From a checkpoint of a small transformer trained on Wikipedia: 1.29M parameters.
Each number is 50 + 15 x the weight over its row's rms, rounded and kept within 0 to 99. Layers, rows and columns count from 0. The size before them is the row's rms in percent of the matrix's.

# down: layer 3 MLP down (transposed), 192x64, rms 0.196, rows 111-127, columns 0-63
# gate: layer 3 MLP gate, 192x64, rms 0.261, rows 112-127, columns 0-63
# up: layer 3 MLP up, 192x64, rms 0.245, rows 112-127, columns 0-63
down111 139:51 42 40 43 55 45 58 41 44 49 69 42 47 09 50 47 40 29 59 58 53 66 54 29 38 55 83 58 52 73 45 61 39 52 65 65 41 49 57 56 74 47 58 35 64 34 67 56 36 74 59 88 34 53 60 32 49 94 48 41 50 16 51 51
gate112 084:72 37 23 63 42 63 40 35 31 44 35 39 57 73 71 58 48 45 45 40 48 59 15 24 33 60 27 78 57 47 69 47 46 49 72 62 27 35 66 67 54 52 27 45 56 42 51 67 21 51 71 34 56 67 58 48 68 53 69 52 34 35 57 39
up112 080:41 53 68 50 41 25 66 46 62 49 62 99 39 70 46 54 39 62 49 51 47 56 24 66 86 39 29 54 59 46 42 81 46 66 38 39 52 44 63 54 50 67 59 56 55 55 55 73 54 49 50 65 54 67 35 39 23 52 32 58 29 82 57 63
down112 091:70 29 21 59 44 58 58 42 23 69 29 60 57 06 71 63 44 37 48 43 50 47 60 57 63 30 49 55 42 80 54 44 54 63 63 41 44 40 70 72 40 53 48 79 29 43 54 54 41 44 74 29 56 40 44 49 34 60 74 59 80 44 46 53
gate113 023:49 46 22 53 35 28 48 36 62 68 35 78 39 47 32 37 54 39 64 27 64 75 69 30 30 46 32 52 56 55 54 29 31 70 22 37 56 75 36 40 52 61 58 45 42 19 54 34 39 34 66 50 30 45 53 64 57 45 59 73 67 56 29 58
up113 024:45 44 77 39 66 68 50 59 21 29 71 24 64 54 65 67 45 61 40 75 54 27 32 65 79 52 66 51 38 40 49 67 66 36 71 52 49 07 69 51 30 34 57 64 50 65 50 47 59 53 38 53 58 43 49 45 62 37 34 49 37 40 76 51
down113 026:40 20 42 51 39 46 76 52 45 55 40 43 54 36 49 58 92 80 34 48 50 64 56 33 38 61 45 51 49 42 65 09 65 35 49 53 72 52 34 64 51 22 50 48 41 59 66 18 68 49 51 63 41 54 54 22 55 54 42 66 39 25 38 59
gate114 116:34 59 54 55 52 39 63 46 39 34 39 72 39 63 50 59 31 50 87 44 72 60 40 45 67 54 16 59 47 46 37 40 56 64 25 69 22 39 78 51 50 42 24 53 42 41 60 43 20 39 87 48 75 43 70 45 58 49 54 57 40 42 51 30
up114 112:61 62 79 71 31 51 35 45 35 55 68 37 54 51 59 59 45 61 16 14 26 46 41 42 46 63 60 66 62 58 62 42 70 69 46 55 48 39 43 46 31 71 34 62 55 52 62 50 61 48 84 54 70 51 49 83 35 39 66 63 58 36 78 43
down114 119:39 83 45 13 54 64 44 57 50 33 60 39 37 45 45 54 46 53 60 60 41 48 23 46 58 53 28 50 49 19 45 49 47 94 23 35 63 61 56 36 46 50 75 69 26 36 46 35 25 67 49 47 35 49 74 45 35 50 37 46 50 39 62 35
gate115 131:56 47 45 00 55 41 29 66 25 51 49 67 71 31 61 38 69 53 34 48 61 49 55 66 78 62 53 37 43 31 56 53 30 29 44 53 58 62 52 50 68 19 56 62 53 46 37 54 44 58 18 42 37 46 38 61 39 56 69 37 67 42 22 49
up115 109:31 31 43 77 44 37 70 27 71 60 22 20 17 50 54 44 49 45 33 27 73 61 47 55 27 32 29 67 44 79 37 55 50 33 58 21 48 42 54 35 50 72 52 47 51 60 54 35 44 42 79 52 44 64 69 52 49 45 42 65 46 47 54 39
down115 119:52 48 53 48 61 49 27 57 38 27 48 55 51 41 71 50 67 71 46 62 31 38 57 66 44 76 68 45 43 60 41 46 15 28 71 61 77 46 24 48 42 27 34 56 52 48 45 80 62 26 50 80 52 30 40 49 36 39 54 28 48 27 45 28
gate116 109:64 21 53 54 91 57 12 56 55 61 59 48 46 28 48 70 71 55 58 60 43 36 51 70 53 46 54 71 46 38 51 74 48 31 65 60 76 52 37 60 39 23 57 67 42 37 79 44 49 40 50 49 56 29 45 70 58 41 38 43 77 64 36 57
up116 114:51 72 50 57 23 50 59 64 44 70 67 65 68 67 45 65 24 47 34 46 54 57 16 50 32 49 41 46 69 67 63 25 42 78 57 53 65 44 65 47 47 26 44 38 48 62 52 61 54 58 34 63 14 77 51 19 77 62 43 55 51 60 59 48
down116 118:61 53 58 58 36 46 52 71 52 69 50 19 43 35 36 21 42 59 51 25 37 44 62 28 57 58 56 08 29 62 48 39 52 47 42 54 47 64 39 29 70 55 26 41 57 64 66 43 62 81 53 88 77 47 50 65 29 54 45 51 57 45 48 58
gate117 132:59 28 63 39 43 51 35 57 59 45 61 61 33 50 45 59 58 38 44 51 42 68 80 78 65 17 37 45 71 68 46 44 47 58 35 50 46 74 40 43 43 14 38 28 31 57 45 50 47 28 30 41 67 85 58 24 49 48 33 26 47 67 56 48
up117 116:83 55 58 50 41 64 56 40 62 55 66 25 34 54 48 65 72 41 28 75 26 49 57 93 46 28 47 43 42 54 42 63 28 52 35 43 65 60 37 66 66 39 37 52 47 61 32 55 63 29 39 72 74 46 63 59 49 48 54 27 59 55 27 70
down117 149:39 62 82 64 54 54 27 58 73 56 43 39 44 60 50 39 42 35 47 43 69 63 53 45 51 40 36 55 81 42 40 38 84 25 39 38 52 36 65 24 46 45 36 36 43 52 16 48 46 36 50 51 57 83 50 50 47 42 31 78 23 50 29 34
gate118 108:77 43 29 62 70 35 68 56 61 54 53 48 38 47 59 57 39 64 77 29 43 62 44 48 32 36 30 64 36 47 31 50 56 50 40 31 07 57 45 27 63 47 47 58 62 51 55 59 66 49 51 88 29 74 45 65 27 51 43 62 70 73 37 43
up118 112:35 57 35 64 68 82 69 79 55 58 65 73 31 81 45 30 58 36 78 46 40 41 44 35 47 54 39 41 47 49 53 90 53 53 55 40 30 65 55 58 27 50 54 58 44 50 42 56 57 59 55 78 40 32 58 38 61 22 45 41 50 77 51 30
down118 105:41 38 45 26 44 37 36 43 35 41 21 57 62 27 43 78 35 56 30 32 34 37 59 53 36 37 53 40 41 61 40 36 43 31 54 72 58 51 41 39 56 55 51 60 23 29 69 78 31 24 37 25 48 56 34 75 66 42 59 80 34 57 54 42
gate119 115:66 22 45 31 53 80 43 49 39 66 52 51 22 49 48 31 91 48 53 42 48 62 70 49 57 29 39 42 52 40 74 48 75 38 56 25 52 70 55 62 51 57 49 62 59 59 71 44 47 39 57 26 70 34 51 59 65 57 58 55 61 49 22 14
up119 109:75 17 54 54 25 24 63 28 53 45 69 28 66 61 44 58 41 44 23 59 56 75 65 40 49 39 77 54 50 47 57 64 52 59 47 46 89 33 44 40 62 47 48 59 60 61 54 28 34 48 69 64 45 30 59 73 51 47 48 79 52 43 65 66
down119 103:61 77 36 53 81 55 50 56 60 54 51 25 25 38 39 49 55 35 47 47 53 46 57 48 65 83 86 17 41 79 59 49 44 24 50 38 69 63 52 46 47 47 75 73 54 45 30 65 61 46 70 38 47 59 58 57 61 44 56 19 41 41 35 50
gate120 085:37 45 37 22 61 61 38 57 50 73 41 58 48 42 39 66 57 58 60 42 30 38 21 68 70 57 53 34 38 26 57 58 28 57 82 85 54 61 28 41 36 35 22 48 74 55 57 40 38 65 41 27 52 22 44 47 39 46 41 41 47 37 38 35
up120 091:46 52 30 09 54 41 54 74 42 46 24 61 43 30 54 61 56 35 62 59 23 32 06 66 82 47 36 32 50 45 40 52 32 47 67 73 29 49 57 53 54 35 44 49 65 39 40 46 40 40 49 38 42 37 72 32 32 49 61 56 44 34 66 49
down120 107:50 79 34 22 32 63 54 46 44 70 30 41 72 35 40 61 30 43 59 38 33 72 43 45 50 47 35 67 48 22 55 32 39 50 66 58 45 31 77 40 50 46 26 55 69 65 34 24 23 31 41 51 43 54 70 43 43 41 33 52 26 54 72 50
gate121 099:58 44 57 49 49 51 49 63 35 90 59 60 42 38 38 47 16 51 54 60 51 48 53 38 38 23 72 60 75 53 48 20 49 42 63 47 32 44 54 42 24 41 44 60 59 60 65 49 63 35 69 64 48 57 88 85 31 49 55 77 45 54 32 59
up121 097:25 64 62 48 39 43 57 41 59 40 62 44 65 69 58 51 13 66 40 50 32 59 57 39 55 64 47 37 49 34 30 20 51 48 34 44 27 61 58 43 31 91 17 68 60 31 46 61 49 19 48 36 27 63 55 53 50 54 74 55 66 39 53 46
down121 096:41 21 33 27 51 47 41 65 47 38 50 53 48 73 59 39 62 46 56 39 76 32 40 46 56 44 36 62 25 67 53 85 50 68 58 61 50 31 44 43 78 31 60 37 28 41 18 40 27 79 34 49 66 28 43 29 61 34 42 45 48 58 55 55
gate122 093:24 59 65 25 51 43 19 33 39 52 29 43 75 66 82 56 46 63 48 42 34 47 43 69 59 43 73 33 46 40 40 64 59 62 50 75 51 66 51 59 36 70 66 49 48 63 84 55 46 49 55 64 63 42 32 61 53 20 52 81 40 39 33 42
up122 109:34 60 62 45 62 47 19 23 38 52 54 49 73 38 72 50 35 77 39 27 45 42 61 63 73 41 50 52 64 36 36 30 36 61 41 59 50 49 10 48 56 70 33 59 46 50 62 30 29 45 55 45 25 45 50 62 69 39 59 79 44 33 37 28
down122 104:52 58 77 56 54 57 57 21 43 62 26 57 47 86 36 64 60 57 43 36 49 57 61 69 55 62 08 76 63 59 38 72 42 67 59 55 61 58 23 41 34 62 62 50 48 66 59 56 39 25 36 61 62 60 52 60 64 21 71 42 50 66 45 55
gate123 105:37 51 34 44 52 32 53 50 25 72 42 26 73 32 36 37 60 50 53 58 36 49 46 60 59 39 48 73 63 64 55 38 41 82 39 61 11 59 48 58 47 59 40 65 58 54 47 71 19 56 18 30 60 36 65 29 69 52 44 40 57 69 74 43
up123 117:66 50 65 53 22 39 48 38 37 41 72 86 60 47 75 61 12 37 31 41 63 72 44 44 50 61 71 44 56 27 40 65 60 52 65 41 92 54 53 46 48 52 58 27 61 57 61 52 48 41 60 62 50 43 43 72 50 65 58 66 83 47 47 47
down123 114:49 49 30 50 71 59 65 67 55 74 47 24 30 31 21 45 61 39 48 50 44 21 76 44 54 49 55 57 37 72 70 32 27 68 42 70 12 45 51 87 58 50 59 67 62 45 45 54 47 45 48 35 55 62 52 25 52 41 50 50 34 39 64 61
gate124 009:27 46 64 29 50 43 34 52 66 50 50 55 42 21 52 37 32 24 58 20 75 51 52 47 68 75 54 43 69 45 65 57 19 53 76 53 65 71 30 56 36 52 52 39 40 53 34 46 67 26 70 63 55 52 21 37 62 42 61 65 50 38 73 42
up124 012:45 48 64 22 34 26 64 62 71 58 44 57 36 36 74 39 42 35 55 40 72 46 63 39 65 59 43 49 62 33 79 66 41 46 73 27 48 60 33 63 31 62 63 28 49 54 51 37 71 39 57 81 58 68 23 60 67 29 38 46 69 52 68 56
down124 008:63 21 33 63 55 54 49 12 28 52 47 55 57 55 47 51 52 77 84 51 68 54 38 50 37 52 51 60 73 43 50 71 55 24 71 47 34 61 33 54 79 47 31 36 33 67 59 52 47 45 47 81 32 29 63 24 45 42 66 52 43 48 58 40
gate125 111:50 50 52 50 32 41 31 65 56 41 37 71 37 56 94 49 49 37 59 41 77 64 44 58 16 28 38 58 49 41 52 19 44 66 41 60 66 45 65 65 58 59 57 82 52 57 67 28 61 57 10 47 42 46 50 24 59 49 56 32 43 43 49 49
up125 120:54 61 71 36 50 84 62 63 38 32 56 53 34 76 53 30 77 32 47 53 36 22 69 45 51 62 68 42 38 75 54 27 72 55 44 60 41 31 85 71 42 59 55 61 42 38 54 56 34 29 54 35 41 38 51 63 54 35 39 53 41 34 76 42
down125 096:77 57 43 45 66 28 54 46 61 45 48 55 77 48 37 59 50 75 35 29 50 60 24 73 60 30 46 54 61 35 51 55 50 65 41 40 44 45 31 35 55 25 41 80 29 52 55 50 77 63 61 67 44 19 26 61 62 54 41 37 61 84 68 55
gate126 129:48 61 66 30 46 56 55 37 75 10 45 46 73 63 56 47 21 40 77 78 45 66 50 37 52 42 37 33 54 56 59 22 30 57 31 45 43 31 67 25 62 50 39 56 49 64 66 54 40 26 36 39 35 66 50 27 52 54 68 56 51 53 47 75
up126 133:48 47 71 60 54 78 52 64 30 70 37 64 60 51 38 52 97 36 51 43 71 49 38 42 20 49 61 57 23 65 65 53 52 53 58 60 55 69 32 55 64 39 70 58 38 55 61 46 49 45 56 92 41 71 36 73 50 46 42 62 47 50 60 25
down126 182:44 52 57 42 27 52 54 53 45 64 45 55 20 49 63 49 40 29 44 48 46 26 56 41 42 46 47 49 49 74 41 40 48 35 54 46 37 09 47 55 49 63 54 70 38 30 30 72 60 13 82 46 45 11 66 39 52 79 56 56 29 36 43 49
gate127 122:35 55 49 46 62 49 46 71 37 42 87 44 53 13 65 09 64 37 51 38 32 57 71 54 71 74 46 63 38 48 50 54 31 58 70 36 37 57 56 95 51 41 49 50 58 48 30 51 43 55 30 39 54 37 75 44 55 42 49 52 33 47 50 33
up127 130:62 45 70 49 59 55 34 65 39 44 46 67 31 68 59 65 37 18 65 50 64 42 63 18 40 34 48 37 49 54 49 35 46 17 32 40 43 40 51 66 35 42 49 36 48 22 23 52 66 47 31 07 50 41 53 55 65 37 30 37 59 48 58 26
down127 102:13 78 28 66 39 26 29 35 39 34 34 18 51 40 53 43 72 55 65 58 77 40 59 62 29 74 38 46 64 24 66 67 29 54 41 57 58 60 44 41 46 44 38 44 47 78 49 43 60 38 57 59 55 46 58 69 56 40 50 70 48 69 50 66